python train.py --activation="gelu" --norm_eps=1e-05 --attn_scale=0.177 --tie_embeddings=false --init="normal" --init_std_o=0.0248 --lr=0.00142 --schedule="cos"
Each number is 128 + 32 x the weight over its row's rms, rounded and kept within 0 to 255. Layers, rows and columns count from 0. Numbers have three digits each. The size before them is the row's rms in percent of the matrix's.

# layer 3 MLP up, 1024x256, rms 0.0671, rows 774-880, columns 0-63
093:153137146149188153116090110129092155101133061141104110207153115095141102096144110153163099107115114163207101094128180086091115128103195154139150121146139163168120118133121087089111129170125129
093:143142149144176131153107096152120145115091142145107110142134080092064149129143149113117130154150122100106098071172142053081099173071158226082154201143101126166141146140088125162119121082140096
086:114114090114080136107089142156117130091069109184131151145109152116116145158146134153153148105158154072176122132161137105124146142111166162129185186076098139220128100079113109099159095084116141
099:102129172134103113119068130182080132103101135110050131163070172133143084197102139119175158106165094167111154151098121126094128137137198159170159119083115233089119094112060118160111124103123143
099:150133166175051139202111122165164102186127112142121088137057084139151115165179081162112115160155077154115147158156100221132073167102155171121078152104165119147135130130131105072122148145133121
113:123099162198123099140104135088157094166130183200126137082128123107067147090115157089134089176126130133141120095162078136158072149130168118137128102161157126149143170098119116078106158133125109
118:174106098163129113083135135135060123101136164129068133107090152160108162154115150165156084108120184136168110117119182048085076150137122184124163169102130172113143136101123125154123119072109181
095:116201092130152162127096111120149186056153154181162156144117083148083093179127096140129117141140084151145109086101162135084095189019101183144166117160141112180143158097144146143087065145146099
096:187127115151157174125142142135115094184100024121140170129100128149123136120182095156169162126104077116141132127103157142145093099120091144104164061120130109100172146126100086109150173130139135
098:100086113094093068090078118090134143140135149172141121178131108160094140156109153110100128146145131142173090066159154162116106220086193126129133145151116074176129115159155091123104091092147158
108:184142108137167107122113095189073114169069109182063159167135110166084149124124114153107168104102160117082162080117199152176116184127116085141127091154195131136160151107081109133151161135104143
101:159139132150058124170116157162126166158153126198164146138067176104103103129173137118200149129166086163121204108183121142109166155158074094126106175157116112151132158106116100144102203133123144
099:060160099158096114126091133122102084118148166164160149141176110104140112116146157100096053138134116139134130108148158087110140175113137185132126216154058108130105115072113122099097155097150094
115:164136134098139103148123127126132121062115191126091159140129065155146150159157131165137057107109068062130181144126143094117105186084107161091112138160166092066145114138109138118167144090192112
093:159098190093134162166061132142107130179136067103158162160102095162093122140148054126211187125135118143137132092085102178153142117088139116137158075110076100165121160105154100161111144193128065
100:092131133178063151094142137075169188095130164142124044171103068103118179113181125132141088138119147131139138104137149144099123179093133147132135206113077128133140101146115116141140097153120121
092:147180120141104136148140095166172165133121182224150055132103133126075203118158089153106137108141077155131142101138094136137093151097094168123085153110126115108135108119133146162151121192139115
091:109148119156181095100046153098157050108092120145123152146161105103150173102133139164157177149100146111149184172148178136137092153094151118097135138102141165152239100091075056086174163109130116
117:138152148111156059123127126106090151120126177123106133122119069121050174138153186149194120156096101088147117085102200135152156126088111154076175112147115104128163096107107121156120170089184163
107:183083080166172120116116084126089155126077146194122133114109129127119148138157161122107119107110147112071147082163152140071134213101143101143133184162137121163139101132109121138196077077072133
104:113152200109108100126084128075123096107096140119084113133161122137199139135121064035174175141082128164081147146155093148197148121147195107131124181073090135173135131120122120063141136122121122
093:090173092117070212155107088190118141118142190152133136209155086168114142134110137118103142103118110099097132085150119113129135242130108142114127124188092133120130132093126112129153190107122136
092:120096132078110147110120150175143200136115151157129096124077112078169132128146079077118111095093175152154124118139112156139130149123195096134134180162064123184104138130147108152129061137124092
111:140117176113143127107143135154115101114070151101122136136208148140154151097138148141164134142074170155166104111124115127152134185116152139039125118154141112120188160104092123101138092047185188
099:149153156092082072151120070142083081080091153081104121139125106117133081125174097106089086124084139102128183152114100151149136149097109201168100203119176157153139109119099112118199118116145126
100:115102095131110086133087113090104153100139092153114076188114141119111190168140138128132124171114172145122160136131109095116123154105132187156120155075098089123128236115111117149096110136142132
091:148108150178134133113107136158146104116089099222140132180086187144132120145132126133132173110187093165113118101143087176136159154073151122096142157049145153156139146102088097090124124130090156
097:158140130157125158153134152128090159167117150177087137135089200114105119184191102112102103052147140185148083098094105153187149109091087139113107102135070115139131148083116123136110146155182106
070:088123103102104134104109099163111146084133176193124124152155149134109164144076153150103152088120114063143146117150146163115170125179179137145136159097123125156169142078128111110168121136101163
102:069127150112117131113102138150122078161135056163176174120153172162184100145105169106104176193145138172129135100206100111122150124160087086112136119113141171132145133082094126009108158125186119
088:158197119112124113126018101178167088130049128197097131152177121087142165104122170126205122155108108097146149137146175102129172126131133128105111113063137124119181151069100077155163179087157163
097:102132080174156124069108139101054142171124118121141106174117160101113155155088152112086130165156152106127171131233104113076170112150167116126190121135117159183137138133119115146106160085180103
107:135158144182130165103109140125093160070144151112137175147163173146106168109115112151120102100147158127096147118116080098159113099130097129119183127129072167165137138056083106115110174128172074
107:068155146153150084107090140075169088121054136182093129110137102111150159108179186151163150143180128038165114154154093110140115107083163163145171132096152115109188117118127085110163122059165182
094:136122197099113121106097179068179176078108119146087169165071107137162095147134127085214174086037164122134122128104130156131095083106196127114190119084060078188145145082091096110106103090129171
094:140163158087140155158067083123155105124138103137084106151073151168145108149214131150138147143148084140098145095123156086092113168140052151120160151121146155126109100144129111116123127094130134
092:136144122159078131115113142072100192148144079100091087141111133129066084186143102134130115128144141160137097079143112081079139112149134188132182099143138142152099198120129138134089110101114170
100:094141125070150172200108094142112115148128097171122104157109087183133098100104093168097170196104125110119194156182116178091121135165135130090114141144118142163149154119123100101161161100168070
111:143125149144088090133137147081162103138115151139100134081121163105125180170109124079199069129088083150110123140144135118168118118120170179129129105078141148138140135088084118062135169140121161
098:135106176078192145109107122073132108119118148111144126166151090118102187084146152053234113152093143068140188144177140213105107183086124079109142211133089106127131150142142125164105097088142146
106:150122161212128122168112116095114088137124161218096133128033163161099078107151165152144082121122140164135121151094140146128126134084089138143140116172156106107145151101091109091130145151181115
093:108152106149161141073052113083119147101151174143099120122113060117150147094115110088143166110104193117094151146126152117100102140129191121146139165103080118141128105073092113150100133111084133
098:140144137131099019187119152136121133153085079189114076130135123116131165131159082128142163121084111063089167115099139120162076155156156139151106098107174137099179099101096107114193151138107120
094:085092084162129093113104104138121117132112160121124131189164118126194115172160120087103133165151160129100134096174100125149172138144133204157203105097128132156135078142096116089127103050111108
103:200122171185153122128118116087118058132071178097058154157140103136127138102179072084169162128127149148133135138097085223188057152113128104057179102162112149182187119073126119109121120095075088
095:152140124158202148110088119122062161103118118106089092131143159132160168173107117115148113149105122122177193107140176107133131133136177186107200124132118134112137149112083092140140115066154095
096:091174190141110118123116154157095130157109144182185118122168119156148178159081155092125197189123131165090091088159124228131162163048122083152088105069138118152169128132137111043131135146096114
094:134148089164163149092083154107115117145099085114159156152078162112079118140098164120147113132098129169176095083163113119064151112133118118151181119169115163196173127070094074111080149116071102
099:141149085112130132140112124114093124156022126163119112157136182097155119149122129125130062147109102165099088123190140137106106194122220119126123151125140168169171115128118114042207131116121124
089:125192134103120169118089102125092154170101128110160126154126080139127103160112105187141079062096088046203160074074141081169157118098112195120149092150163185154132108151149082180138142135177139
111:172122158086078065151126119103089184101117154164116109174106065159112164186179108113122102119125115156154154167106155132132103147066151197100138154062101118135127123130097110132138086132207087
103:153123073101155095146153124110097103133123094109070146128117073194152162200152051097191147121108091137085164129104113139117085164069125137111100113116192128121152144145094149071156159132154158
095:167135097113200088142150116053109162119114136161051099128158152105086113141110156147152128058060095070136099102137154137102138131100195123105130089113167100088145135114135111163113093104134136
093:101127061117124128077126111097101136062124165118144133130098062215129122146098139191151142125126096060202152177120162122134096135113175188090181150138133132132117117115126107162128142134255187
096:150151123148169035160140125095091179107114101120111161197128169079153184131136177141139140102095068108102129098149173143138138077124179115132154094137120153117170145106101104120142158107136100
091:170179152163125176138072154143118112171144087220155149141104124096139089147154071069182148122149126094117121131127142088180068150097118101146152097111174151149148132038102123058076111160103111
098:126127119115166124049103119095124176118118163138133138209127099174093150189099123155080132190108155142134122110123095141087153189112076115112184116170140131111117130101111093104133097138085115
090:114170106079117131137064122109121123157106119162087124145146125106117123154136089113136125169091098126071156098180139155112099110172114124120123171150120096182146117091114108111144179143124101
105:123156172168133082120154107143174053055123124115134151144165098112100163126172128104171129086140086151118107116138218118109129142080115160153135118102164111130129171118124121109126124117131184
105:157085089119103141107116073144086100099074169127075174116193107125136186088093154192135144114142176093174110080109140154154133202095149162099174140149138157149146137145123115152188118076140126
100:113123143149157069150104124146129080174110151154097148134165177145106105146172115098167142110145078142069087128113095101170115119127126083142156100108190188127155118043128125102094110119113139
092:195087153149095079134144079112080097124144155106133156088100079164127128160199082087103162160131133092133162185149151200191185092102145194153116220103164136128107169134127139126165107079152129
100:210073140135158121142122112163143090117110111133113138108101182154080088145116107127188109116131154143111061085084111136120106118128125111125130137135184142174166086109103139121106143070111169
102:152144108159146113185154136166057132155070163146084152114142158145129188129131147128139150154130127132141072075153099167150059123132106144152139118131150168153221169096127117118116200058119101
102:156135146119092127183140139074128207144133159131102140157085064100093143188104069131176076133051104098139129118101118159146121139075144109153113135079100133136154129127120095172118092108096114
106:123161175145117100208154168072116172160092162137157154192111084138168140200141151079140087136096170102118168100169144183118146133127166142203125206128134132154113133131112138112110151115116174
109:139139094190098093163124147104157162158080107144131142149161152099153142128129126116122123108045144128087102132165090127101125119092122141132104109106127130130173126107146080098150197085147078
105:144130108148190131087132146052050087079158127116114141121121142171126176130143136122131036147132150155064156148161147118123162102117121145100255179143066133156122156102111139160116155128178073
114:087117122128092169135113095171135108116079108182049165131147188166142116110184133131082140170105128123131134134116043127168126125119118122130124145142161161137141125131094101067175157146145140
106:192087079102146150138132088113099141165090096174120154134136147221078106102132096069096090155139188167142172095110118085109124112129114174090141148168157139207136118104105130120112191097162101
095:113158162159112131162087140147149137152160118182124132167122097126177143145172154100120158131060120039154113165229133171166128168147109137096145100113095169143125101114122091138129098166155129
098:158194158124102156106120124186115111115123086147118108116143132116093121168119106139122133142146133137128091068143165183146134169014153108100138157098110127140178081127109117160109144128141131
110:165114127164109076125114137163133099141115182222107112137050166155147163123163132104148106158132089146090124100206133118142063167179097133062133137156123119131132104100091137117133200122095150
102:142113115119149129130121126054111154156106152129123180121074152109168091170154148127176126149094119032202214182113112101130138111110126136136210147168123175129131106113102117148105112075161125
092:146134175105092150116170108102140104122049092096111146160159156150152139147168157118102161074089151167116146084181102181097121089065107186162112123145145177128170117106078088139181177168167110
109:176067175108061164138139039162122143132089124132080174111120107122143145123125103128151133121155118150130132100117102156217115155112174163083145133139097157195119129140130141121145110137169157
110:133166138195147106126146156154145194118149147127133118173153121086114084116103141118173154114114121118130089121161070115101134108136122123123144105151090096148117185117136129131099110097129127
087:174166126089165155214079086178105141160130150159104159140154166083123148180146103111146147101096102055125123080125109138139170155125085131158088117156125139199161215140132119113090116045109097
100:119175137085121141120080152163152170117067110199102105174115143146119102130125137109115173109120110083142105106132088184114104203019132099090133138077099125165183065145100108092137141133124163
098:157139123079179120096139092071142164147095126095141143132159137109105112127097164110143111115076187096170166122199134145110092103146129074128190108148068086136129143091134094134121074042182108
098:156204122126083092158065163155092157113112104168108099121108170162147070221193105140141128109149160150096178144131163118119150133071185143133156231072062155141151114114101105123150135114129131
094:186117123154149124099068115155133202140102106102125098128144139175145123153152145144122115116072160127178116086158112099128133188140131112112098162162111133131181075080079091142132174091122209
110:150123142173109132123134132148169094142139140132135138135077137101132119138144138117146130122136082082172188210174115065067124143125154118121128111146141122128116112126059121124114166116215140
102:086106145074118175158121122132125163103080072163103152155182174140133119146141105105148111093040211146088153148117087093145117129097177133128142215101084155191123087130117106128148146138129132
104:123107169178127083092132155171157132080127136142129133165156107118109143179138131102138174162156089135145081158158090113162128119127114198035154090055092159142126149133101143111116174130160146
088:156113179160094123054099147227120135149083181182089141153071113152065126169152145147171101142144073109160122123098087139091168156080152100117171147066118167149146143125109096155132096142141158
103:140146090157113159119127168149102196103141104130126171132064143104165104233127146131186131063091150095138112155126136070182111107167153155134144086107101132117119145126102121167107151145134140
107:110136156070129102107105069119163172095106154164089118153089061169165116138118078166118151090139075088196203186130119099158106120120101161122132134120139131119161083119073083174188185145136158
093:137145208164171126126081058095089183123129173173125118202096150119142112177142075155102088137124086097141154123093169091115132136132096143097126127154118134091157091078092084133141120115140066
095:131113158118115110102089091161126091064104118153076114125153144154151172166139159079144144067165107104085136149124134153111099182088208181168151175118138138160124087105112127077157110128079146
100:085156143078129112134131130118102111158107144129135054130165162116152120120096091109147143162111127085185123183139138160124070152076198112142141177121097221184109147103142117101109108087144107
100:108078107150131093066102099099086096158090119148127106095161118090114101099122126156139144152135155068166151173158123146098120177118191095113156122178171126170180127134151095119177120147158182
098:081104165169111103144145163084162056117123126186134065109112166134060148100166133066162074147141148165120121176171081159096093109121118141133127159084112081125135160119089141144098090147116166
103:154127134119102124096130104152153110115132149133115187117126136170111127197116150146114164069143121151161129077100105100108153165061144153159212116070107121182137140157135108131120067140150156
105:170109098101179134073118127097132129118104149102066136157135138089127168098123110071162121050133136027173125187135139112146105180071115117083152131138115127162124169144150126137103115100184143
099:124182108130115158168125084163094135083168126136131184171128081141156114103144143155129121102121137111129088132102164092117132141097114226105133128137141135097113164120143112142141147072192096
109:139135121141108108136119141106158112154070154163128130165158129098133169104182229143167116121158134090193120140160155177125127217053163164085131118149133153135134139145115114094184174117177142
096:112127107139097090159084081149120145137103081129101136164144177110159157164154139120116152139111159139117137135234151144095171111160126132125181126142112135204116124129099121169125148118183129
095:126131156156176151101124181064071124123147179138145136121116188143085084120145155108093124187090207132131142130128077095115098119151077091088179133221062145178135065095097128137094132098172104
089:139148148169125059138085127093152118139037168093053127166148114083164148115151131146152215156111085103139126151166141145121063104150121093100111133169127144118233089102070097071132167079139140
095:108126101108099100154112107136062134084078074135143099187128151103160143115150140122130126109150197150089188151144087113125140140119190146161151189137127188109123113133105085082221135115085101
099:040121186159154138124126149089103097087113153177152150128180185098149094119114129115178156153076144105135082203174075120097111120160175116098190165114073167169131131113114120148099166113147136
094:184172149128153119172141152163101151154068082110092103082143069105118081132192064156102139130186121150155104137124096134120070209093139141080094086083153125145160072115058097030181146110155136
103:144105103090158177154113114142121156121128096152163162116114119176105115155159067125163101080119147115161141152086164189186107201082077122083157180126138077195134160134143120185131089121165173
099:131138149168103120073077157140111132063142145147125182167077084156110094165127156075136055127171122188095211109142108104135117127103085160185176151093137116143108087112091121097143080109117144
107:192121183149130100158140128169186152094097151140132127068148041079115127106115130058150113130173090122154077182117152170143098128053136115050115135152124114123134146141172134127165134156181124
101:138128090150193143163124143147103143131113115166119138144136120153079110161143127135101056187103124157103126086141100123117089124122114150094126136162103124098139166089103123071151147082175116
# layer 3 MLP down (transposed), 1024x256, rms 0.0592, rows 774-880, columns 0-63
095:129087074146131156124180120124115064168146170074131110102060114134140153102126127166138148121188145106098140181139133153097143127124096074126082165147125172129082170183173183170088116136149127
119:082130103136119139082163166159168169129184115137158148118084192105132118110118126065075143113128134176144086170123152101134163151165092157136122098113106158099101130151144012180116095210081162
095:084138129161173165117100094159088093119099099197119116174169150160085147095124102134138088119120117107169146125164134121149145127180094130119152125080100147184164092060097000080176100127100110
102:095184118148134156156125097084096121149115131101124151130124147112133173079105106132134155132198083170083090148118107155118114147158080140100062167124106065128154181213185153141131196137154085
097:172133119183140148090084162150128116128099116123070121154145140162167070142154129126110153167172111090062131160110101127096155117145107101162161141169131194084111161112124143165149087079130147
117:078167110105088127165124115139170193154146145159161113096045107138145187113168063154063143114152076117104162146087119120148102094147119144104136091113097100151156124128128152129081130137181153
113:127157238137127161093091117111110133142095142128094162169186166121152181127131107048121104099162128141104138176100082137177147117174123130131142097126071182112158138122112092110138192161140077
101:091170119106103159096091141161168161110112116166111137083137086127142069131108141108106094120153133158149115102075143087114170146126107094169142125186130070128162135097096107149028135156133159
095:144097096076119155151162163150159199091125182186187113161151086094079106100096068132046082136143122086126114088098051103125150175085096118069122149122135083152082145192117204136128138188142082
095:184124116136154176133118161129158110159105130158162158131040103107138100152128126152082114105090128105101108125153096108151160094105044104166122131133179166064096129144117119114075100115141130
101:087120136133093137139227160128115178187159065162176089138115137065160101125072147073130145121181121177148136073088112140136156156163093138074107167120122084120108126089152130119154070159124112
107:131153177166125130131116095123128101133130070198130104136139122174120119126167110099188145133106092114171137105096128066102147126094213111183161087152158179085156158080163100137126140093090148
124:107127106117176080140134107098076152118121080125162127143121139122171084106111104151153084155131164110131137111115176155103173098182160079133115149092125115109140110085126033042138137129101142
110:147123128079155114172144103064131172154103164165146109124103084134077162094131120153116135173131117103163090100126138085115157160153066136146144103147075065145134088145115122130156184077104105
085:150095081162053101087157137098160116145139067101123121161150106123151082172137152111077116177118134117118093117178107147142158164110108187154130133164123089122171149135130062169131085154064175
103:211133097112137131122156148150037111083084103104138169129138107164099153177076156149128130102110162129078130126163117149167159186096127207077190106113176117144099110083166168191152060086168105
092:104136136126154178084136138137146135130124122024133176160136122108123128101077138088103145094130150176136077130044130146127141132160158144085133119156128156136089140130153113187110124174111152
085:100183170138121152142138135161142156128208149077177094140106160097128096177118149129125171131175140104103182135118119131079134128142139120168022150114135108104167157120208110153107142143111160
114:131130079189150141133127126168145085129089115068156121120093189129098128141130167086159116147142155147124123156063151121162145131181099095059142126145183146145148067132077094109174165119178163
120:118080110176053126148161076124101098151080133182095116142159169072095168083100126082142060130145169124066115098161144175122179132144139092107123190167109091153166078108097064124202127182120109
106:114081165164123125117157152104104143098172204147152115049146120155104077183121146140146090143128105155129119143141094163126131138103169163145111090173099092145066143157129145143092132172086202
093:113072129104171094122155119089131141155124148100159136205129146075080172090191154089098103130089163113160116112134094082092119143136098096078114131174121106150067101132115192138077143121119128
090:194150169126101111179156129091112104122122128104118147107185131118123143100106117084125193131148127109122205133156139137109135144131079119140169123121174157158123076115176093129115136106126139
103:158138129153169120153133116141147060099058117059117132122204109161196110072118152125123148111102166091074139140111035136140096113146078115151128113133165130117209095071134088101214111088101151
095:092088148082146086146153093066083058137196099133148099118166152163120116122128162181083074151117090100090149121159163117116080094168128109169159143103108133089099092135102175125125170132060167
099:154109112165119130083106162096096092102158069144116142124148178112180158136089189106147168163104112122133129105177143124158192117142126154134192102157089135133099130127090132100158092139080142
120:094187089149170119123140140159135126142082096206142098104157142138127092118143075093166063140111129128112109078155156170110149172206158109095150138096082096128156111126132040141178129147016133
100:123135142101127126059102136143092090112094122143093161111119216207119159135134106155175135140103092111157166144141128113140133080231089099200127159099135113132183089074081095040185195130093102
090:098131121117133111103094096124076116137107128217090109164174154149089132135110100096130112125107144086160120113147155154137144151183130110166162140093115180126168122060107000137224102139110131
098:105173132124134119165105101087165117100150119108180148134126155168145114111114148067109196148201137170157134123159162111117139100150136072091137069101082154173115106127124104110113143150182153
081:119129169090105164127128054121180134104136128052173128131061123131149111175151088137122130085149125111133118197138087168149167063125094165085109085159147128160091095095170115159122146201125178
101:181094107153148081090108116125082071128195147110140109125128111129144121105171152086101156098131143135165154222170066141083143150115096098124149162136123155110097124125178105154161148108126144
099:156135129103150181166118107094160111136120159106079191177122192080131131118070135042162148106155139162113136189104107126137083101082112124132129104107127138109125151124143126135149206061164118
103:086091145141112153142169137109128180119188082138115112103143124146099091150144083150090164147078164163105112131159088152112161081171074099093154092131088078142056126149076097131103156181131158
087:112136146093179100151136145152210152116178128133135108179132156097116072129148082127124099115143089186127137057124135119113109092127151097143090123092145071154109095121111080100129101113132124
091:152111081142097122111086098083165189085112156139133114092183149133101101136102107115071155131149177086174135133120103141098073177118123110097100215158152077130145116122175158142139094181167135
090:150114148089135111097125114063123126122098143094122039135154174176136083092140208122080140146132180136089100107076186122150141082131116122102124130180138159075055186126126102080191132179180081
088:103083117110146119129129129107176067133120139140139110131186142050125152122130145210126102121157060065151083150129129061117127118129124075144153102191103139159107060129135136143091149124150103
110:131125069179191130101147137128121184188129173180115118122081137118087195183061110112137126113134081125093097100117087111181092150170206121113150131126114121137120118124097152116124130127115079
095:075109110112147160142112105122139139127114129165144139156149169091068147111169112120166091123097130143134145092130150091156165167160155103155186124100128187084112063108133158151118123171123155
103:128122139129134121125134167173164193117129159102124123180178114162133101165113141139093103123132106070117190142091118122091139101190140131124099129168097103125117147077094139126100066119138143
099:110129159172062130110191136166124174089144166145124122141113117111074201117065099098098120110153110094156083148121125137100163089087133136138050110146136122113147076211108107134128087165090077
097:147097105166127120139106162120127172161113151155130134154058145127136136082110129070089193141151179133111070169121093076089143141144126117181126155098141141113116105086155122141126130181106145
117:166065095185167132104135129176215150069103079133121131151131153155120141053112075137098121126103187105113081132151095153097161150164135117097174082064133119110157137081156100135120083107155121
103:169139090099066108085110108165116099139115100123138116162143175158128166124178118138162078081154098134141076153127105159123130119124154069089077150137104095164170082072141089152159150139122165
105:128082128133151119091148154159075146170160118163148145122111189132136178094129129160131121143133148160096153156127108164198093146187128086155129161066102145075120116125095128145136102141105135
087:172072135133180162092127135123132125122178122137116113195147163165146068149073132090160154155119110099093110095112153146165111166166106136125120167133115089171142114146103143129079122208135178
086:078155110107095150208118066092176076154156142116131119132116200165081140071154125109147162178138179129138125125161117118062125140175106051140110127161158116102152065151142110122146128147102132
085:077121126077117159137194102111169138073103152088146087092131132162116151145075127222139199153132161107149183111078151073122131109150116133173108103105131081114149095117164176146147167166152156
090:096074174144137073130127115112166110128199162153117060108149110080080127155111143063129170144155116141070131170179130182072118147134098060106180130107133133147141129135123117116155132157083159
111:129187117116101129128093093147152017196141121124096101094102193087121106118123128106154139124101207124180152103132112175103113187133145128191168118127071107064146147102148116101178159109081084
100:130141168069147092154115168156122104127140115131078108094047133118129153095164074097157101130111156144093111138139164131159162136169090090139128169102115116156161136124180104131149153108072118
098:066134118105110176144098102119131168145134154090179133212150104119163185146148132059086138120053130188117162103098118121188141139120144162156143110104133138097125113137145136163226079110123024
086:083050112136117095130133142170164111161139143076163110197135131082115110118144149112117105125167153160111098125093110091072127165161110060140117176143071151093070117159103159103126146152129119
090:156121155120158135142160095161110133123160137087108113109162074088104129132156054170126056162106099111200110164128110083110167173162151084108109111132161138187114081153138181185121083160110074
090:153060150105159060121105105107128123184119167091117104086151098101139173126077131083129128123141131123097148128108134072140179154147124119153123121164098109114139122157108067084137162127120084
092:082112076098170153147199131124101180205124074115113138135134129122121099132112132195086088116124091101100105099168143127189115127185089153124127145161147079108125113140148134159127156167086079
093:117105127125168108107156131124072161104158198126135068152098162110109139095141119162141113134137188140126054168193149147129173097071155075146045118162103081122080138188115155121092102151163124
104:180180113155094138130135103070161146109103139139155117141085100062088132135124116081152165115151101149139114080128082115116098174131149174093131179138087127172179118158081119187102169116164124
102:114118154135116045127082119099105082132123141068113154129156148120086153179134164157126092134153103118114130208118129123147100166152137131123148111112189127117096103093083169105134153111118143
106:131161109139114078130122165152139103176175168134114140108138192117137165103160121063168116052158111138099097145125124125158133118140138092136063111116090152167194169037162103152102207123105078
087:057094098135174143128123087133133167117111093177155115069128175179127157117096134138087141154089105146156073130145148162113107111128164090100096098175155132170089086095142185144146084181083156
099:115121130092089075130125062155095090136088147140139113101094151121166152138155089116092100154088082139148112211110157166056169099151115090130118158141157115135191103107078113150050154155128146
086:113162134118134141093173155064107145095175152095156136150106109103136099153117141199130120069093133163205136105048224100107132167149152099099141154105117119109142123192120144158121105199126130
106:184157127081130105106155144141159201127166129060149081150133134109143122124202095142146122132129132172096170152115120062104172109141068106136113125155110107131155159133074110112140116124129128
097:146067136132144122076154141134154138045114076042091144097156177111143208089079143097127147101122100103147159104171152141111132073140159108074117109091115115108123150147128161161154097192121158
113:126097167150136153151147110170147156219095095073098151071123127169152170112071136098087111113111123135136120116126136122106069121138139102091116098137186149127185112196173155118142101120099140
106:129192149115144136185067180090109110117059141106154134136145120132088129179150158150204160080101165175158130102125212100181165147144120129111119132107180147097187184100178090171170118149131103
114:120119191093161120126119114143144164150085123135119187118132152126151174181065124108139100148093138181090152112116134141191131115094118185087131139113147131101184154120141068068214169098120117
103:113118172138075057174125102131138092170134141166135122117178122096155145153135116132108111153081125106117163101130141155146090168139112164047117107119122123077172148083101121126120179144116117
105:135166144134093048115106078151087116131145173171138104168166120095148133124134075100087150187122082073153138092168144194071123142175142111145115123120120171094188094133096034146190080102113103
093:132082127147145198144163145153110131134151095106112167126127098131089111090119143170120064112224098102152125133100156095073109140133122135173085110183147147149140127186145180129141117115114084
105:152104150147089203089144148188143139127133128145148100144118181194042110108133114092139080172129168123107117148085092050149134183175142133115114074151145142120111165135160085103152102160146097
105:134154117126148101117164101172152113132178105160140149144115111173090174085135125153174188121133096158132096164138081100134156084202107136091149129117137135130116134109088095175183135112131084
091:109122153119147172117127138158128119108102118195090090097170145134175156069148110140135136146096085137153069103069168084170117090133131057103190124122172149129171148128153062120182120135141147
107:159152137129189113121151167133166095136140098104124160103143111187143091136188190136163135104109092132166081165146086073117094068094167134167141126086156075145101165127142107167135074061190157
111:074071126133142112162158096069167095175185134106187111096128162087110147073135186144128093176156149128129123066137137156144119082109151134102105132187151073143092144088149143121131118136176114
089:154172195120142090145160027139133123149211133123140083074097080103139132149133160114107164174169152128164111170084135150158132091181108116158112146178119093072116143154135153125072162161134156
096:093038134106157146150126113164093096155149087086135147142098195131149159095129119110119147136077106207086135109090068135220084095154103115155159078136124129141157127133158099108137101120103055
092:063102097117120152100163167136136169066203166097169118104154171099126141110110100094134156099126138159137119149118114111111052159148161126143127098095119123078127149072192083138111041140142128
092:117085190062187175164155135135147140138128100170114110064117143163090167091120093151101120128130102143132099128088118166095163116171138128148117089129136106150128125097125140130103103170182099
082:115113095130121157110107175118109144135121082147080106151174143086124158109100049226121079098170152174156165130104197107134105126120124098110157158056097138109200157119131146150145110138105131
112:124160084147032157164125088132143122120150113171172095091153150104076144083159126117102094173151163175136168149093168117062132147126170152190147091167138122177100101112121120097117089180119080
103:080118136164168128091163170112112120148182124131079102105150154128158080126111103144177118148155064132167091114155186120103136116058107128119143131131124090100107137169092160091107149116105163
103:152158103142131090156135125091171130132157137166121123118140129090105220143104176094137132121166135144133155094097120147116115038140171127160102101141135126198135134101159106132149133145121096
103:120165092156153129137146119220124117112101061147106120082105096140115120127157122137131053115113102076159139099097160163109149205148115130131144134067115159134177184086139068109218088163101157
095:119133154179162164145121070101094105201127153095120151046147170130174121130140110150093149077120109074147155144122158163124108093180133154130101107142163123145101127088184134150117124138092120
106:111157169140080097115144135155085134130132167172150109154162150119142064109108135117131121190091112162123104116100145115173115110148096136087153128098123106084142106127130130151103159093075092
095:094187114097166166143131130126133171128127119181159159123177124094092170086108136205096132094084114084155073155169192098119124096126121099163092144096091056090166088127161164162128103154129087
128:121096087138146108096119088132087108151121123150175136120174165139100156113117148141136103152145139135147104118140157162158155211084132166133130177167135154135204091108120025108215144124092085
096:095137155163118137089139122091132100129121147160127194094121085184161122092081102096111189129089149113103161091157154124217101106142112116161156105146144095137133086117171116072176139164176173
098:178148144117103119148089079185127119180105154134093153077147144167091130154144142141149092137181123188085071079077134166121142172163114169095116122109147174086189084098061158125195160097105139
104:186164087080132111143144133170173153090169108103081179147102143105122101155091108114159060117090078102128119133089103132157163160117167157122113117169113129109177119133131166132156108158155160
103:138081121124123121117134132064075085134092116212113183142157140103110147078111132112150135161140105078151131101155156120175132137125125076122138152198151120125156126109119098094255130133127100
110:142140124171190099116185122131130115111158141090171098131112068095111154130173136143128165130141087196103157131104199111142166122220128159158167166108121192094109143161121170115142106152074132
091:169104177094119140162163122054131057137153128117167098084113152130110130155081159048105136168126105151134140045206159148125134115102028096076169174134092131108151137128128104110076126159089058
110:133101081099072076150197137114112129123070140151136079107185132088124132129124189108145097164103139088072130137157078137181108115163151105102116157137120150195089121170144048125159182126145096
087:139136153122142141101137144158099150147100136108085129167145127190149159087145110077146099116152148149159147103086045135091185135115031071083072098121093123166142119114059094119200178086123136
099:102144178144165146081139146071141156113138125132201120082161139089150093155142163072110134114164101078123157148107160081106127125145129139118124120164038108117111075149155169182046082159178143
088:113136127149093120145104155204152184081104142135059172147100181116141121171088098157125188086114135124080141198150158133131099121158115107117164132117146065046156165112141171077167137112152130
086:122174096168144160145097145094140157066133103169151136137087117143126109137123164090116114204103157140127112107115213105101119139135105122140092139127117080117192173103166121163091065127141163
095:117155117101123092106144108137105078101143134173134186116139160144193112152133121087129088130139077117116132075095138067126113148144102124109106106112154125140151163146146115084127092189151158
092:057147117106133144130144112080060090145135163158154149113139143102117163163141090126103094091117153138119162126083159083138106132164116167110156101167153115124100175139119158194063144169105075
100:085143119122144115106176143057124103147104067130188130085147087120107126158117202101074133112163133090201109148123177117142121141120107164135124134206165112115049120127137118104158104140113113
095:078082129109107180113184118097180157117163104054181096081105151176118154134069140149102172126118127118153087140178176098147108046146137140088182062104093168118106172140122128144139096151166162
099:137141121102121153106131107130151120176144132129125110093118130149154123133120129157143104139047074104123128136190154162162107181131171085100205089151130087124137044164102159114173170095089122
109:124124132110083126154181146143113164134193112138226199101098091138109083142118152138092094188108134121122113134072222147138200106140068116119104098083069108109109148117129077133063149158158099